{
  "num_hidden_layers": 14,
  "hidden_size": 64,
  "num_attention_heads": 2,
  "num_key_value_heads": 2,
  "head_dim": 32,
  "intermediate_size": 256,
  "vocab_size": 8192,
  "hidden_act": "relu",
  "norm": "layernorm",
  "norm_place": "pre",
  "norm_eps": 1e-05,
  "positions": "rope",
  "rope_theta": 10000.0,
  "rope_fraction": 0.5,
  "qk_norm": false,
  "attn_scale": 0.177,
  "bias": "none",
  "tie_word_embeddings": false,
  "parallel_block": true,
  "init": "normal",
  "init_std_qkv": 0.0634,
  "init_std_o": 0.0,
  "init_std_up": 0.0634,
  "init_std_down": 0.0,
  "optimizer": "adamw",
  "learning_rate": 0.00578,
  "lr_mult_o": 0.996,
  "beta1": 0.9,
  "beta2": 0.95,
  "lr_head": 0.0128,
  "max_grad_norm": 1.0,
  "warmup_steps": 220,
  "schedule": "wsd",
  "decay_fraction": 0.805,
  "decay_shape": "linear",
  "final_lr_fraction": 0.05,
  "batch_tokens": 16384,
  "max_seq_len": 256,
  "doc_mask": true,
  "train_tokens": 81630000,
  "max_steps": 4983,
  "dataset": "wikipedia_en"
}
Each number is 500 + 40 x the weight over its row's rms, rounded and kept within 0 to 999. Layers, rows and columns count from 0. Numbers have three digits each. The size before them is the row's rms in percent of the matrix's.

# down: layer 11 MLP down (transposed), 256x64, rms 0.264, rows 236-255, columns 0-63
# up: layer 11 MLP up, 256x64, rms 0.254, rows 237-255, columns 0-63
down236 132:432511562451537486473509533512527543594619526470445508545529506519456530517460476490484493553494547415501510559449463491507498537444476458494510442465533483494522488509495516471550437541426491
up237 125:500448465415484494449462518517521564518498492528527543428547521449503504505488572547548516473504463448549585569480620458437497500487462500484542466539483536532453454512489468531532482496486528
down237 149:476523417537509509517465483480512446512446521480476434424514555508492470519531474516439565570470571510519564575525499531497474461528543467498552566487500464473465533502533492541436567507467423
up238 105:529564484478490419482528540500484455549496464579512515511522524518466513504502497501417480479457461478581560517485539471443484516530612569440536574555508455485507452509487499527460492466554474
down238 091:460526480523447531503503497505507497496509492444571482540533542508513528570517462506493425464496588486532509519477527561468536504558451480517471531460510534444565461467420609453510475428452470
up239 100:546477534542519464510551466499480497583419530549557526481510529512489476509484547456459527434473376465496504515455509457478583543520543469486492493510476500544488476514460420514549513585484528
down239 106:457543526532523544458503509491458505503432448558477595413496508498476477513526460502475503518553425526502410462458576478489526429538507496555541469513511538513519487504472524466487435508555578
up240 035:573484466482468472495511564504543525495555528505540535508474452492459525488535453486427499402477409425510578516512539436459495574538528534457504495493494508515459517467519471454501586469457501
down240 022:492449508510477466489626486514492487561504456522528545582498534466509454496440516537517599441552473520509423526495488474485475520501511468492510475509479506510564452560501494455528395542493464
up241 040:540496489503462455455529537503573499523525489575513535530493439489457517467544517501461498450439490416528529596523520468455516572561488525473522567521482500455468528472520403502476539434493458
down241 023:519499471490541533557512530516542466523540502454515552405482437538508488505516428466461431531458450520546518484529488546549526502438482479471469431494535415527469524547539465506446591539512540
up242 139:467441478480450426485539486485475558495498504558508527544556531476461551491556482506472515408539500416502511522500566455509453562464480475533515479411522466519471505490547509582561566504468493
down242 137:457568543483471437527518519521464435502515540545506521538524558502502485491489510489510468514532536500406491493475507526504491557454481454422533413515597539504483481550399557485521433528515471
up243 104:473495380459481478498494505538541481463527569496477483517532524547505445516534480419466441465494517502527516579467523487548489489531534501491555578570471415499472584442537480496503507497494553
down243 107:470493503492548504436488399500538580500523560458485576544533514505478475521458507452521477462524528496453529491527514424516525397515510472483524467459513469528468506573514397486499503501497582
up244 125:539571512542549492547482456468517490513487491581437482546512452509525503537535547532456565495507430513473546574518551427422447573506501508490506494486509532425440477496524457528468536450457500
down244 109:487514485522475504678476465550465487518480523475515428475506484529464478427488500511492432484473437452499493499487487509523424518470493467565505497508511480511530428513505551547465525506522586
up245 106:546471393448464428551449509554508477476570485526527461536480468495522518521491493519506508498562509414510514525504519507564548561571582472477548515503387472502501513504504466512534499476473467
down245 106:453503522480568510479548476471572482534503473522462522435447470470486489459512541537489497536473538511502460475412455521526502419531518453539568469502528468559470460473484622539542550544462495
up246 027:538456488497461517510485554486483530499497487548490542534482406465426493466513482509432504445460504404489547525514541448461502563538521528421534477476496481479462540418515383502489529483472520
down246 014:470544532497460505519474529480558453541493517457433383469493486551577479502516551471581503585510477488537534517478492474532491469408512505500560445509456479438478534492447496476517489542476554
up247 045:527443505453474465482506516477540490478481526521482491532471486438471570492543487513387511441486482430515568522489561425479470579506467562424503486492534469529498559485514429519534553448495532
down247 024:476458480482557483531496489495476526521380517517511395464479492484600497540460562519526515559554511520530444572500481521520485501421498529497420546518459519482501455533477477566487498472501464
up248 104:520455499502469468508489550550477432451505516521484508472466489468487464501491504502506520477472537422461563550593546481502518481461480563393525535543576536575476527408545511485510538509483449
down248 113:440433475520478527516437461475532462510452534525502492445495562457512440534503510580510517575523610543521487576495478475533473484507446530504422531522538486508512504501576468498464512550475435
up249 103:461444416503550517542491548552474487557518502503558493565507488505504576495499469495440603505486467484475501562562485462471542541524465504451462425487453514451445447503502477560546548519483522
down249 097:471483503517483468482564460532459530538407506500543528503504570540497485509512475466503518471464538529523442394615470467489473477511500512512485531541424522453412482528542493490584460522493484
up250 042:521483502519507467494518512531507474471580525531461528481482447489420569455525480519462521450482502458586583544516559500388475551515501546464540524494528470478500517461526409504515539494433535
down250 032:440551547538520489505471376501505535500537505424539481497508511518556444486468539509568445491530494565528503523478495484542502439419488443540424420533479472510566515498462496513523459504481484
up251 127:532482480507463452538509473506572505501525481602538539495519432509500465487461504515523494452442473487573559578556506425534508518486529570471524439485578538488526559486481463548493504436487447
down251 151:490501437524503518546560420486522527434499593490503473415521504492582453446513533518512547537511559523439478493428412502491573482562467486519482475503497456472516526507459502504466560477532483
up252 104:538540458462476530496510502496478441535485556520536538504496466415529567532500441455461493470506547393485514537508480485499461563535484522395490550505535502524441453419528522471476487441459532
down252 102:482468488517461497493506547497449503544438544500516430485506467528512520457485566527484523544534449550480460488527561565524450539441451559514408477492500549496518507518441561480456503565606482
up253 116:475488508506500460421607498468534506514502505552530615458493512511460490384550447490411590496489512483507537503506475496510542516464531508500530584498483500464445510451528489509489494475488483
down253 109:510415463436499522540495586546518521495536510496505483511487537531511573482511484492430533511508452468470451440516485571527457521481517487590520411458498446566566438484488554525485466477503468
up254 100:574524499499481525469530557512579482451484515522451442482529485412529517498589582471486483470515554522594507496490458457536467518473572536442503469475527515534482573511498473541508527459454536
down254 093:517553468479518456558501566457507547494442530465475382520457472496526501525497512501475490544544501451502572474551497568534427457534470472535547484587512508517468428536474493558473505468447492
up255 107:556439473420432434442553547496499413489569467505524524503558496507507548494501509548527552502475442486517533530499478473531483503585497540503487426453528538514526460533484467521460544418465507
down255 099:464565558530494470501458471502465525479505617586503520452451466511530450460422508545470501469488520536541476562517532509549482465450452539466455525547467495433546563478469443483470502478485511